Each number is 50 + 12 x the weight over its row's rms, rounded and kept within 0 to 99. Layers, rows and columns count from 0. The size before them is the row's rms in percent of the matrix's.

# layer 4 attention output (transposed), 256x256, rms 0.0837, rows 95-108, columns 0-255
079:70 27 53 74 38 60 40 71 53 61 20 41 29 63 48 57 75 42 41 51 56 56 61 51 54 50 46 45 49 42 63 70 43 34 43 59 44 56 65 50 57 53 71 68 33 62 33 74 83 61 56 59 52 64 34 70 55 35 21 67 56 50 49 44 41 61 60 41 59 56 43 41 43 62 58 49 43 70 45 57 60 49 40 57 37 51 50 35 48 42 57 47 65 34 49 43 72 43 39 66 46 59 79 41 37 74 39 62 54 58 42 58 58 49 24 40 45 63 38 36 35 58 47 55 55 39 60 43 60 52 90 39 43 52 47 32 67 52 59 59 57 52 54 55 60 53 50 33 60 44 55 40 45 52 58 44 44 51 65 37 69 52 57 65 54 53 71 53 49 57 50 44 58 61 49 63 70 35 44 39 61 48 61 47 40 70 28 69 77 40 54 42 81 58 39 43 46 76 62 58 54 47 58 56 49 50 52 77 65 62 44 58 28 54 47 34 46 50 43 62 47 42 47 52 35 45 40 59 44 64 38 43 49 47 69 61 58 69 49 61 46 44 39 55 57 48 55 36 45 29 51 56 61 67 39 39
082:79 44 39 31 55 58 48 49 59 42 47 46 46 44 56 64 60 45 48 71 34 59 41 55 63 37 59 60 47 51 73 53 41 42 81 68 53 81 67 62 43 57 62 42 25 48 50 69 47 60 69 64 55 61 34 56 68 61 50 38 52 56 56 49 46 62 36 54 53 66 51 23 41 56 50 70 60 34 52 50 71 55 51 56 43 58 51 33 31 65 67 45 47 61 53 46 49 34 62 60 51 59 47 29 64 49 44 39 60 41 51 48 43 61 52 45 60 51 37 62 52 56 62 47 72 51 54 38 43 58 08 31 35 59 33 79 52 45 44 51 17 70 53 52 53 21 78 56 64 33 43 63 78 45 53 36 56 53 67 48 68 45 45 27 59 44 64 51 41 48 56 43 50 53 62 47 48 54 44 63 52 33 59 69 70 45 54 58 71 40 63 44 51 59 61 59 32 38 54 35 50 36 34 34 44 56 61 48 61 46 59 64 46 56 41 64 36 52 57 44 57 52 63 51 30 57 52 58 32 58 55 57 63 31 45 44 43 55 57 59 67 42 47 50 47 70 28 46 39 40 47 47 62 54 68 63
075:41 32 63 35 58 56 32 32 67 57 49 36 52 37 56 71 46 67 56 68 30 33 31 52 47 62 66 43 47 62 44 48 52 52 55 49 55 55 40 39 36 56 56 48 40 40 39 35 00 52 50 36 56 41 20 49 49 53 69 53 66 51 57 54 43 61 47 71 35 66 44 45 44 62 62 67 49 58 46 37 54 65 46 57 65 49 59 37 30 56 55 44 23 58 57 56 44 45 44 54 73 59 58 30 29 52 44 37 68 38 50 61 44 49 42 49 57 30 43 40 55 27 42 47 69 45 43 50 28 56 03 53 57 46 27 58 45 59 49 47 39 56 50 52 40 34 81 29 36 60 49 62 52 42 57 76 52 36 72 55 27 52 43 47 48 63 51 48 39 45 39 47 49 44 69 50 34 55 50 70 46 38 55 57 60 56 53 55 49 52 87 40 68 66 50 56 48 37 38 48 50 49 38 57 60 52 51 42 65 63 36 71 60 55 39 53 56 42 55 55 42 50 56 74 52 66 60 46 39 65 64 51 61 61 47 33 44 64 45 44 50 47 56 45 53 60 48 73 39 55 46 52 45 39 43 39
077:57 27 57 64 65 48 32 46 39 52 48 65 50 41 45 49 49 38 51 52 53 50 49 48 57 57 50 51 57 32 48 64 52 56 39 49 54 71 30 72 49 22 55 59 56 58 57 55 55 61 77 71 45 51 56 56 20 57 25 53 62 46 39 38 63 67 56 41 52 39 44 50 42 47 59 44 35 63 69 38 37 25 35 39 67 31 33 43 71 32 49 64 65 52 60 62 57 45 51 55 65 74 50 42 39 58 44 59 35 50 40 34 81 61 60 33 59 47 49 63 41 36 42 50 62 39 58 52 30 46 99 58 46 57 57 42 63 58 48 28 57 36 45 59 55 55 61 81 63 49 71 29 39 69 34 45 70 42 65 54 38 46 67 74 49 45 63 40 49 69 41 61 38 48 53 40 37 68 56 45 40 49 54 38 32 66 33 60 57 43 49 53 31 39 42 49 56 60 63 62 56 64 37 55 51 47 47 62 57 53 47 49 64 49 43 41 53 59 76 46 48 46 56 50 57 62 44 53 67 35 43 52 40 36 58 32 29 72 46 61 40 43 33 40 52 58 55 35 55 51 46 44 53 68 56 54
085:45 38 48 52 65 78 28 51 41 60 64 69 64 58 45 54 34 72 59 58 44 78 57 30 63 51 63 61 43 66 53 47 53 32 49 59 55 65 49 56 78 46 69 63 49 47 60 44 37 38 43 36 30 38 46 38 54 39 67 41 49 43 60 39 51 50 28 35 67 47 28 75 34 59 34 71 69 45 54 64 59 67 56 48 54 61 43 63 49 56 37 43 28 51 47 45 43 61 30 37 46 41 56 41 50 59 44 54 48 46 38 69 47 50 57 61 44 52 48 23 61 52 51 45 66 45 47 15 44 55 35 52 56 61 59 50 33 58 48 69 58 38 60 57 54 65 27 31 47 34 77 42 39 52 62 62 43 37 39 51 52 54 47 45 76 50 51 48 54 42 38 52 48 57 63 57 68 32 53 53 43 30 46 61 50 50 55 52 42 46 69 42 43 36 32 52 54 58 35 52 46 42 57 54 65 42 69 54 27 59 42 53 42 49 63 40 15 26 49 65 73 59 50 37 47 63 36 56 48 54 62 75 29 58 62 30 53 58 70 58 43 59 42 56 52 62 57 57 68 52 68 49 41 49 34 39
093:38 76 52 44 33 43 79 34 75 48 71 48 35 56 40 58 53 47 57 45 58 49 39 56 50 28 25 38 48 58 47 40 45 56 58 45 52 62 39 56 31 37 53 25 49 53 53 68 56 50 47 64 56 50 54 34 51 55 66 33 40 39 44 56 62 29 73 65 65 59 47 49 48 47 77 49 43 50 32 31 44 47 35 33 38 58 39 56 41 30 56 51 50 74 32 29 31 37 53 54 47 51 41 56 35 61 51 39 45 65 45 50 56 44 61 50 50 59 43 50 49 45 47 50 34 51 40 41 47 45 47 50 51 35 46 35 60 52 69 43 44 63 64 65 66 34 00 41 44 63 57 43 56 43 50 30 71 58 38 63 37 67 47 54 31 49 37 30 43 64 43 48 32 59 44 42 53 52 45 50 46 41 60 52 27 83 34 43 60 54 47 71 59 50 59 65 42 47 41 35 48 49 27 51 28 54 41 54 67 50 47 64 49 66 56 67 63 59 58 53 54 49 50 42 45 41 47 40 44 34 47 63 67 54 47 44 56 42 39 70 71 45 53 73 59 52 73 50 49 46 56 31 42 37 49 47
085:59 41 46 67 39 38 42 45 40 58 64 66 60 37 25 61 51 74 48 44 55 77 68 22 53 69 44 46 39 52 55 57 39 53 43 46 53 69 68 47 58 55 83 53 44 43 70 33 65 37 54 75 47 52 63 36 36 51 44 46 39 58 56 60 66 71 63 45 70 65 63 63 46 54 44 67 62 53 50 58 65 35 75 44 48 39 55 69 65 62 43 41 42 46 64 39 60 36 57 44 61 46 49 43 59 62 58 51 27 49 47 45 62 77 54 48 46 80 43 42 52 51 32 44 67 58 45 39 35 63 42 54 32 59 62 45 46 73 27 48 47 41 44 38 63 47 57 59 46 44 58 46 48 60 51 58 55 53 58 66 55 46 53 36 54 54 45 53 53 33 46 50 68 49 51 74 61 25 42 45 52 60 59 58 53 45 43 60 59 37 63 55 35 40 37 53 39 47 25 55 40 42 53 62 68 56 71 59 55 67 39 36 57 43 48 35 13 45 44 43 67 63 32 54 43 39 43 54 44 53 43 51 39 47 67 42 45 81 61 54 40 49 28 55 38 69 33 39 75 47 69 42 36 41 39 60
082:42 28 58 45 42 47 56 52 44 65 50 38 69 74 54 63 65 58 21 51 63 66 69 31 56 46 36 32 33 49 47 51 47 35 66 61 42 80 52 39 63 56 57 66 53 35 34 43 62 56 51 41 58 41 34 39 52 45 59 39 41 49 53 31 50 44 52 64 49 57 73 46 44 51 45 41 69 36 29 51 51 64 62 37 27 49 59 63 29 51 49 50 34 51 32 36 58 44 41 43 68 47 68 43 50 53 55 50 38 51 36 51 40 77 60 57 48 57 42 58 29 72 51 60 57 47 38 38 53 54 23 57 40 47 51 36 60 59 31 54 48 42 70 54 66 52 50 55 39 48 43 80 35 57 42 39 62 38 60 47 47 61 63 33 43 58 47 30 40 53 49 24 71 52 55 58 39 41 47 39 21 57 56 77 58 48 59 55 43 45 73 61 34 50 36 52 57 45 53 40 62 56 48 53 59 53 67 59 46 78 59 56 60 56 64 40 41 48 60 60 67 53 44 61 43 54 39 53 32 90 49 61 57 32 50 32 63 48 35 69 42 49 60 42 55 78 44 54 60 51 54 52 38 57 37 27
082:65 51 46 29 52 53 36 45 46 48 37 24 47 68 62 52 55 46 15 73 55 42 54 53 41 55 57 57 29 69 55 60 63 61 59 48 51 49 59 53 52 54 62 26 43 44 46 49 45 40 80 58 66 36 34 63 61 57 49 40 53 51 39 38 72 60 59 77 34 62 53 47 58 30 67 36 54 52 74 43 54 46 51 46 36 77 60 47 47 63 55 60 49 49 47 54 54 42 67 62 55 70 56 43 58 50 55 27 45 71 51 42 41 47 38 36 62 47 33 55 45 61 44 72 46 46 55 57 43 45 56 47 50 37 63 53 46 61 45 42 62 72 68 40 41 36 77 59 51 70 53 96 44 62 58 34 37 56 31 41 60 69 57 39 35 51 38 37 61 43 54 44 36 48 61 38 56 64 25 48 29 57 55 35 47 56 51 49 47 52 56 54 52 65 51 53 54 37 53 38 50 53 64 40 43 33 25 42 56 42 49 46 53 51 41 41 73 65 62 41 49 47 54 58 37 59 71 73 52 45 71 52 74 42 38 45 68 30 44 60 38 30 51 47 63 40 41 40 44 44 25 55 63 57 63 72
084:47 90 14 44 37 61 69 60 61 55 59 66 55 40 42 34 57 47 32 23 74 57 54 29 35 50 29 53 49 66 53 77 53 55 70 62 63 41 63 28 54 48 51 49 47 34 53 36 65 38 52 48 27 44 66 61 37 45 52 38 56 61 50 56 50 52 31 49 45 36 44 61 39 50 37 59 83 63 63 67 74 28 67 51 41 42 63 50 53 63 54 75 63 34 54 62 58 63 46 56 49 35 51 56 57 52 63 52 37 62 54 49 62 63 65 40 66 48 59 58 57 62 57 41 51 60 45 52 47 48 16 37 45 70 50 24 52 48 27 46 47 52 47 35 42 50 72 54 66 51 48 41 59 65 44 43 60 57 47 62 47 21 49 31 62 75 37 56 50 19 61 56 36 65 39 45 51 50 54 36 50 50 47 50 44 45 55 56 55 48 48 42 42 53 45 57 61 56 66 54 53 45 43 52 55 59 59 44 54 49 38 45 56 28 56 28 49 51 48 28 61 29 48 50 62 59 63 62 55 35 39 50 64 41 56 47 59 52 66 37 28 62 49 53 43 45 64 29 52 58 35 46 50 47 67 51
078:61 45 63 46 62 55 53 51 40 46 46 50 39 62 46 50 50 53 59 54 41 69 46 47 59 38 70 56 36 33 38 32 38 54 45 53 42 63 54 59 46 31 66 61 48 56 65 44 50 53 70 61 47 56 62 33 47 74 41 23 41 67 43 35 47 44 44 38 63 61 45 45 65 31 36 31 52 35 60 40 46 46 38 50 59 55 26 51 38 38 60 40 66 50 42 48 45 75 48 40 49 44 46 43 38 51 63 38 54 55 63 48 45 64 40 48 49 62 57 58 43 53 55 77 46 54 56 36 68 48 94 55 56 48 70 61 46 28 66 41 61 46 38 49 65 45 47 81 53 38 69 35 46 42 62 40 54 61 47 68 74 63 80 70 62 30 55 47 57 41 54 41 25 59 42 47 51 47 81 47 46 44 37 45 57 29 52 64 31 31 47 51 42 47 54 29 48 49 52 46 51 41 57 31 27 61 81 49 28 36 77 40 44 65 53 68 43 28 45 43 49 68 47 52 57 37 26 47 56 53 62 47 67 56 54 67 51 37 60 60 63 39 51 47 46 43 31 39 46 31 64 50 56 57 50 43
078:50 24 81 68 54 55 29 69 43 48 16 38 37 52 63 59 49 23 51 38 58 66 53 51 44 55 58 57 51 57 40 55 62 40 41 51 20 24 40 69 42 55 24 38 39 81 51 68 82 59 41 76 52 67 58 47 51 53 45 72 61 45 57 39 52 53 62 51 56 45 46 31 63 44 61 30 19 63 59 48 55 53 31 36 57 68 42 55 46 53 57 46 49 26 69 45 44 59 62 41 52 68 53 45 60 42 44 48 41 39 36 45 67 36 46 56 46 41 51 54 48 57 50 66 33 59 69 82 70 32 94 60 44 53 65 52 47 41 67 50 73 54 44 63 64 42 52 47 64 53 44 42 50 43 41 48 48 62 54 42 64 52 47 70 41 59 66 54 43 58 44 47 53 50 54 54 56 49 35 53 42 54 39 40 43 55 50 52 64 51 58 49 49 56 60 62 54 73 46 47 61 47 56 59 34 35 22 59 66 44 32 37 57 64 58 28 55 49 59 49 53 42 49 46 45 58 46 45 36 49 46 35 50 51 54 57 69 50 51 64 62 60 33 58 57 29 48 58 44 54 34 52 58 56 63 60
077:52 55 32 58 52 60 38 50 34 52 59 62 65 52 44 41 59 61 41 26 54 67 57 25 57 58 58 60 53 53 47 59 63 55 62 65 52 52 53 11 49 47 31 52 56 54 76 37 26 56 46 49 54 38 59 46 16 40 68 45 48 47 37 61 61 60 29 47 31 44 50 93 41 62 41 63 68 52 49 66 63 41 56 52 39 46 51 43 51 55 47 70 51 40 41 44 47 63 42 49 64 51 46 42 54 54 56 60 46 29 46 22 50 43 59 49 59 39 40 35 62 59 44 52 68 60 48 38 52 55 11 45 60 65 55 57 44 56 28 35 45 44 49 34 40 56 68 49 52 56 41 36 43 71 48 65 40 39 53 60 52 41 39 23 67 65 51 50 60 31 42 70 57 61 51 79 52 45 52 36 46 45 54 59 48 48 58 34 43 29 52 38 36 51 46 42 77 56 39 68 58 49 52 67 65 71 55 57 71 59 38 46 56 35 39 40 46 54 37 56 52 29 36 56 38 69 57 53 48 44 49 45 35 50 62 35 38 69 69 35 24 68 55 52 43 55 59 65 59 63 54 49 40 50 54 46
075:50 51 43 49 43 47 50 40 49 49 56 57 68 59 54 38 30 60 66 54 51 54 51 69 62 42 41 55 47 32 51 24 36 67 43 55 48 69 56 62 48 39 56 72 56 46 40 57 24 38 79 59 60 49 52 52 53 41 47 33 26 45 48 36 38 42 68 50 53 55 36 54 40 57 30 47 48 30 50 52 35 43 28 53 49 59 38 61 57 43 49 36 48 70 26 57 37 41 50 58 26 46 34 43 66 34 50 39 55 61 41 62 51 39 33 45 42 72 47 31 40 46 54 49 39 61 56 50 51 56 84 36 41 39 53 55 52 55 61 55 47 53 67 59 61 59 00 52 27 55 50 49 53 59 52 50 39 32 52 44 61 59 48 27 50 45 35 49 37 64 55 61 56 32 49 49 57 54 61 35 59 44 53 65 61 48 54 44 37 59 32 56 53 36 56 43 37 56 50 59 47 61 67 42 46 49 72 48 53 40 68 57 40 56 52 62 33 44 51 60 44 59 64 45 42 28 53 36 52 64 65 62 33 76 62 62 42 59 42 46 46 58 69 54 61 53 34 48 55 39 75 47 56 41 26 39
# layer 4 attention value, 256x256, rms 0.0875, rows 96-108, columns 0-255
087:45 44 41 79 66 39 47 42 42 32 49 51 42 30 40 32 28 59 59 57 46 41 55 55 54 52 36 45 56 13 39 38 45 55 15 39 42 41 36 49 42 46 42 37 59 39 64 44 50 50 56 47 44 41 53 62 31 52 53 57 53 43 38 56 61 52 71 47 48 50 78 44 58 41 53 46 29 55 54 46 33 19 42 42 68 48 51 83 63 44 75 54 34 48 54 41 66 62 47 47 68 64 54 43 46 41 59 44 46 71 32 63 61 44 61 42 41 50 62 44 39 47 48 54 33 40 56 51 40 52 55 82 39 40 63 26 43 50 77 66 56 47 49 42 49 71 49 57 48 55 47 37 37 51 30 47 55 45 44 70 35 57 22 43 45 49 55 61 51 57 50 56 44 54 44 44 52 66 76 53 36 71 45 46 62 58 49 29 57 56 40 54 29 39 55 54 63 68 22 33 52 45 49 64 54 38 66 48 57 42 54 29 58 46 55 47 49 51 39 49 36 35 40 48 42 39 65 42 58 38 54 44 30 39 62 64 36 22 49 72 38 57 45 42 45 30 49 58 44 38 31 54 55 32 27 45
085:51 45 44 78 40 43 54 46 30 41 53 80 41 75 51 48 69 41 62 56 81 41 40 39 65 54 29 46 54 26 54 35 47 41 55 42 36 48 53 65 50 58 48 42 53 59 59 36 68 52 55 51 50 42 48 58 40 53 38 43 40 41 32 57 44 41 61 51 71 41 67 44 60 39 33 41 46 33 46 60 69 38 40 53 45 60 37 55 54 46 55 68 55 36 56 27 64 47 58 45 52 45 36 58 55 33 53 64 25 63 39 32 70 66 86 54 55 62 41 55 54 55 51 64 59 46 44 41 43 82 61 57 57 45 48 27 52 19 52 62 34 37 54 49 49 39 50 81 40 41 41 34 45 62 58 30 55 63 47 42 63 49 55 51 54 49 35 73 53 53 75 61 36 62 34 55 43 40 51 56 55 68 58 42 77 39 47 50 67 63 42 48 40 35 53 44 62 46 56 37 58 48 55 53 44 59 54 43 16 38 52 23 54 43 53 52 49 60 44 57 49 27 45 42 43 30 39 43 56 40 59 48 32 60 52 68 48 26 46 74 59 61 32 49 47 35 53 52 53 52 45 44 59 52 28 60
081:53 72 43 34 55 69 54 54 68 48 51 33 57 63 47 47 43 68 27 46 50 63 43 54 32 45 47 46 53 45 65 60 73 42 64 49 56 23 63 55 47 70 57 51 45 39 42 27 54 39 67 52 61 38 52 47 64 46 69 54 51 53 61 57 57 63 72 43 50 44 40 38 53 54 54 39 66 48 49 56 44 64 65 45 53 47 58 61 63 57 55 33 28 47 48 66 26 49 31 33 58 46 46 37 41 60 62 40 69 66 56 73 42 36 20 71 36 60 64 61 54 42 47 34 39 40 47 57 39 49 53 39 33 53 42 67 55 13 56 62 61 24 47 56 50 51 53 39 58 47 58 58 56 43 50 50 35 37 32 63 63 66 16 39 69 40 44 60 48 32 56 60 50 27 37 38 57 37 36 59 48 44 34 65 71 52 39 56 50 44 55 52 59 53 54 34 51 22 48 31 40 40 60 43 51 36 54 51 34 44 41 27 43 76 45 58 45 57 44 44 32 51 50 47 51 48 17 64 53 49 28 47 43 50 29 26 71 50 49 42 45 41 43 59 54 41 50 34 61 25 57 49 59 45 42 52
082:47 41 50 68 40 33 43 49 46 46 48 77 61 47 26 34 52 40 66 49 34 45 50 39 60 47 55 50 52 62 50 47 36 38 27 53 55 38 44 63 43 59 47 48 52 50 42 50 43 52 25 40 47 43 34 78 45 68 37 54 50 39 34 36 47 65 40 64 58 58 67 25 51 54 54 44 30 41 59 41 70 42 34 59 81 65 77 33 44 48 54 59 59 53 62 40 80 53 56 46 63 51 23 68 59 44 62 63 35 47 43 23 54 47 38 43 53 47 40 45 52 42 50 31 46 61 43 62 52 61 50 54 68 34 44 44 47 53 48 36 49 58 51 35 38 49 60 68 44 69 50 44 39 47 49 58 54 65 70 34 64 53 50 48 32 54 52 40 56 73 55 36 60 43 36 47 48 52 48 53 49 48 64 51 56 48 40 43 42 55 54 47 53 43 72 63 60 50 47 64 30 61 44 49 49 50 39 46 57 39 66 61 53 42 50 37 62 67 54 29 01 55 56 60 23 39 80 48 56 64 71 37 59 50 49 52 56 41 43 33 36 60 76 38 38 40 45 75 41 55 51 54 79 53 70 52
114:35 40 70 43 41 37 23 53 32 35 45 35 72 58 49 45 48 61 56 41 67 46 78 54 36 41 47 47 63 42 51 38 65 36 70 49 54 31 66 48 53 58 62 64 36 40 37 30 41 67 56 52 39 65 63 49 38 56 54 44 28 70 45 41 32 39 46 22 38 32 53 61 40 34 44 29 59 54 40 45 51 43 59 72 42 20 33 57 73 64 38 63 53 60 48 47 52 60 41 31 63 51 40 56 55 54 63 38 66 50 45 45 43 47 61 54 62 58 36 41 60 80 49 45 49 33 50 70 42 51 37 55 66 37 64 50 58 44 58 57 77 50 37 57 33 47 42 58 68 43 62 51 57 64 74 64 47 48 43 47 68 43 49 57 45 36 47 39 51 38 46 44 53 26 37 60 55 52 39 39 32 36 52 35 47 47 69 57 57 46 39 52 52 30 28 32 40 43 62 61 42 57 49 55 47 56 48 58 26 52 36 33 37 54 54 35 38 54 64 48 68 42 63 63 51 63 34 61 64 44 47 57 56 41 41 60 49 37 38 44 25 55 39 59 64 68 56 41 35 29 63 39 37 80 43 60
082:37 31 50 46 58 49 58 49 74 53 60 15 46 33 40 49 47 42 49 40 42 49 14 42 77 47 63 46 59 36 32 31 49 41 28 46 48 70 40 83 44 42 33 53 52 67 53 46 41 48 74 54 53 39 49 62 50 64 51 51 27 50 13 42 41 63 49 52 59 62 63 25 56 55 57 53 35 42 46 35 64 56 42 50 61 44 51 30 53 53 77 52 33 64 44 30 46 60 55 44 44 48 44 34 56 57 61 49 50 60 24 45 51 23 27 50 58 42 57 34 51 39 57 46 37 47 48 57 44 58 43 47 37 41 44 53 41 35 62 53 58 60 65 52 40 47 55 60 54 62 41 35 48 46 55 61 51 43 41 57 46 52 29 57 43 42 56 37 50 63 47 62 51 41 50 49 46 62 55 45 44 23 54 42 35 86 46 48 41 47 54 50 72 62 67 46 52 50 41 46 37 50 43 34 56 56 40 50 54 51 56 51 52 55 41 49 62 57 53 57 25 44 65 59 44 40 66 53 63 34 75 38 53 39 49 28 57 50 48 63 48 60 60 38 65 57 47 85 16 53 45 55 51 54 18 27
078:37 31 57 80 56 46 34 32 36 64 66 35 40 52 48 50 44 51 58 55 39 41 26 51 38 46 51 47 65 42 51 43 31 49 14 43 59 34 52 65 48 60 45 47 43 67 60 36 46 32 68 50 47 52 54 60 55 47 46 46 44 53 33 27 45 61 65 33 63 56 70 40 52 40 36 37 09 54 48 55 72 42 45 36 54 46 37 38 49 52 67 51 44 53 53 36 26 58 68 49 37 35 24 18 48 68 68 48 38 37 42 38 63 36 17 51 70 50 43 39 48 55 51 40 50 47 41 74 45 51 55 50 53 42 37 51 37 44 66 56 59 46 29 51 48 40 43 53 51 64 57 27 44 38 50 62 63 79 46 55 41 56 27 52 51 32 52 51 61 65 39 57 42 43 49 66 53 50 28 53 36 44 57 38 81 60 47 53 41 57 54 58 61 54 59 54 62 48 40 55 38 53 44 55 44 29 37 44 40 31 37 39 43 26 67 43 57 54 49 56 48 54 55 51 52 39 53 57 65 36 73 34 50 32 33 43 37 56 45 32 40 54 43 45 53 44 55 67 26 38 54 47 48 48 32 55
082:55 51 51 41 59 62 55 48 38 36 38 55 58 27 41 28 41 39 44 37 40 57 79 56 60 39 40 48 56 16 40 49 51 26 42 54 60 56 47 42 56 67 49 46 40 46 70 45 53 54 36 46 38 57 57 41 58 56 45 56 55 55 54 74 54 56 57 56 55 45 70 52 45 43 31 44 40 17 47 50 27 46 57 38 56 25 38 72 49 46 40 51 40 60 53 53 49 67 53 33 70 46 72 51 47 36 58 47 62 48 61 54 38 54 66 47 45 40 69 52 56 43 79 35 72 49 57 39 37 51 58 63 50 63 68 33 49 54 64 76 64 39 33 58 50 56 55 44 64 31 57 43 56 42 37 60 64 36 44 36 40 31 13 45 58 63 51 52 36 40 71 77 36 57 38 31 39 88 65 53 57 56 46 56 63 36 62 43 71 60 60 49 48 33 41 65 43 68 46 25 53 71 52 45 68 40 52 51 33 43 48 53 59 38 52 58 42 42 48 40 35 57 57 58 49 28 56 35 55 57 52 37 51 41 61 38 40 35 46 48 53 42 49 43 44 62 46 51 50 28 52 69 58 66 32 39
081:58 43 51 34 37 61 41 44 37 53 56 55 52 38 48 52 41 37 53 46 35 62 40 58 78 50 80 54 43 37 54 43 39 43 49 47 31 84 53 66 44 25 46 55 57 57 55 60 39 57 34 66 34 41 77 38 52 55 41 48 50 35 39 55 46 63 48 43 56 58 64 44 41 54 53 49 09 19 57 22 28 70 63 54 56 41 56 50 40 39 71 43 48 58 46 53 62 57 68 54 59 65 61 50 54 41 62 49 67 46 38 46 25 46 40 45 53 40 50 52 58 36 36 42 41 47 56 30 70 79 62 47 67 58 57 51 47 60 55 36 44 61 55 46 44 51 41 64 52 50 56 74 71 38 53 46 59 48 53 48 53 50 68 69 43 41 52 43 69 43 34 51 64 60 71 42 45 76 56 59 62 54 49 47 34 59 59 62 36 38 60 48 54 62 55 75 43 47 60 61 43 47 48 48 44 57 64 40 78 79 52 64 35 61 47 47 62 52 61 54 47 78 48 53 63 34 70 47 37 63 45 41 61 58 62 49 30 55 45 58 64 39 60 36 58 66 29 70 43 67 59 46 38 38 63 50
097:41 48 52 47 45 37 45 51 64 52 49 42 52 56 30 32 61 55 42 50 32 38 74 45 19 49 37 53 49 46 45 59 50 52 31 59 81 33 39 33 52 75 69 52 54 63 61 53 39 48 36 43 48 66 24 51 36 53 60 56 49 43 34 54 63 47 49 50 43 49 53 64 54 50 69 49 38 81 43 57 37 45 29 44 39 49 86 51 56 47 26 60 42 51 47 46 73 40 37 69 38 54 46 54 45 44 57 51 61 65 43 68 70 29 55 30 51 43 46 50 58 50 62 43 52 60 54 70 45 42 41 55 51 46 35 48 72 65 51 46 59 51 45 38 50 61 56 36 47 50 46 41 40 59 24 52 41 26 49 38 40 48 14 36 41 49 47 34 38 52 52 56 61 35 33 63 63 58 31 42 30 37 52 35 24 68 52 36 57 52 42 37 46 39 48 46 47 61 59 58 44 48 45 38 54 52 09 49 51 49 58 61 56 27 45 40 54 61 51 44 37 41 37 44 24 59 47 54 59 38 32 59 51 35 51 55 42 59 48 28 41 70 63 43 42 67 77 61 60 48 44 48 60 65 71 54
084:51 66 52 38 63 49 54 50 71 49 49 42 62 51 66 47 24 58 52 59 44 54 61 63 33 59 75 51 48 41 61 57 58 64 63 53 52 31 48 34 72 66 66 57 45 21 46 51 50 46 53 19 54 45 35 39 48 47 66 58 52 62 81 55 46 54 43 39 35 46 43 62 53 64 42 48 98 62 50 58 34 51 59 80 63 44 42 48 57 54 43 36 46 33 54 79 69 58 43 45 53 28 57 46 38 58 37 45 66 55 50 41 50 57 54 51 34 50 46 63 55 46 44 47 56 37 54 55 52 31 60 56 67 60 53 71 44 49 44 49 66 38 36 49 48 64 52 44 45 50 51 66 51 66 61 53 38 46 41 53 56 63 76 45 46 44 57 56 45 36 42 46 57 37 49 42 44 25 40 48 45 56 40 47 55 41 68 51 53 43 42 45 38 34 26 23 35 41 61 47 53 52 62 51 58 47 53 50 35 44 57 43 42 38 42 57 37 34 40 51 36 50 50 50 36 56 25 72 50 48 54 72 50 59 46 69 55 48 45 15 09 32 49 55 36 67 34 38 65 35 47 58 52 79 56 52
083:51 59 47 56 44 54 65 59 49 66 57 54 52 35 33 49 46 39 54 52 42 53 30 41 57 54 59 50 50 39 56 45 35 47 33 40 33 47 47 82 56 42 42 38 57 45 47 61 59 29 53 47 41 39 48 60 69 61 47 47 54 48 44 38 50 69 44 66 63 72 59 20 44 43 53 57 17 32 64 47 69 70 41 51 57 53 62 41 37 47 76 40 28 70 47 49 66 45 70 50 58 47 58 50 58 43 49 58 50 28 51 54 32 70 23 55 27 55 53 55 42 29 44 57 53 53 60 29 50 71 59 47 30 56 39 45 35 54 51 47 46 56 55 49 62 52 48 50 40 44 53 70 72 32 47 56 57 65 53 46 54 56 56 76 45 56 45 58 57 66 62 33 66 47 44 32 46 52 61 63 71 46 49 78 55 44 33 48 43 46 66 46 56 51 65 71 29 45 44 35 36 46 45 53 39 32 90 33 59 53 59 66 45 64 46 53 60 44 51 48 44 65 56 68 48 37 78 18 34 53 52 46 57 56 40 37 41 39 58 68 65 43 67 41 41 33 29 54 37 57 34 58 65 39 45 46
082:26 36 63 48 60 52 50 67 48 45 44 41 50 35 34 44 67 58 44 47 39 59 79 51 22 41 13 45 62 60 33 40 56 56 54 53 83 14 64 19 47 83 50 38 39 50 51 62 44 56 38 51 36 53 39 56 56 53 46 44 50 58 43 35 49 45 27 43 51 42 63 57 49 48 37 40 40 66 45 48 67 54 47 59 41 28 70 47 59 51 12 70 59 56 52 34 58 56 47 56 60 52 59 47 41 62 48 51 39 28 55 72 26 35 65 40 47 46 63 52 55 68 54 39 54 55 48 60 47 28 39 76 34 57 65 44 53 62 54 66 67 56 47 43 52 54 47 43 53 46 53 45 47 41 35 72 58 72 54 66 30 30 54 46 46 48 68 21 56 61 46 43 64 49 43 49 58 64 55 47 46 37 62 60 55 45 49 50 57 51 64 62 60 50 42 57 46 50 30 35 47 46 34 57 58 51 39 56 48 77 46 64 64 63 65 55 58 45 56 50 71 52 46 55 54 50 61 45 52 37 33 32 51 18 41 41 60 47 45 48 32 50 47 41 58 60 67 35 37 49 51 66 57 54 59 47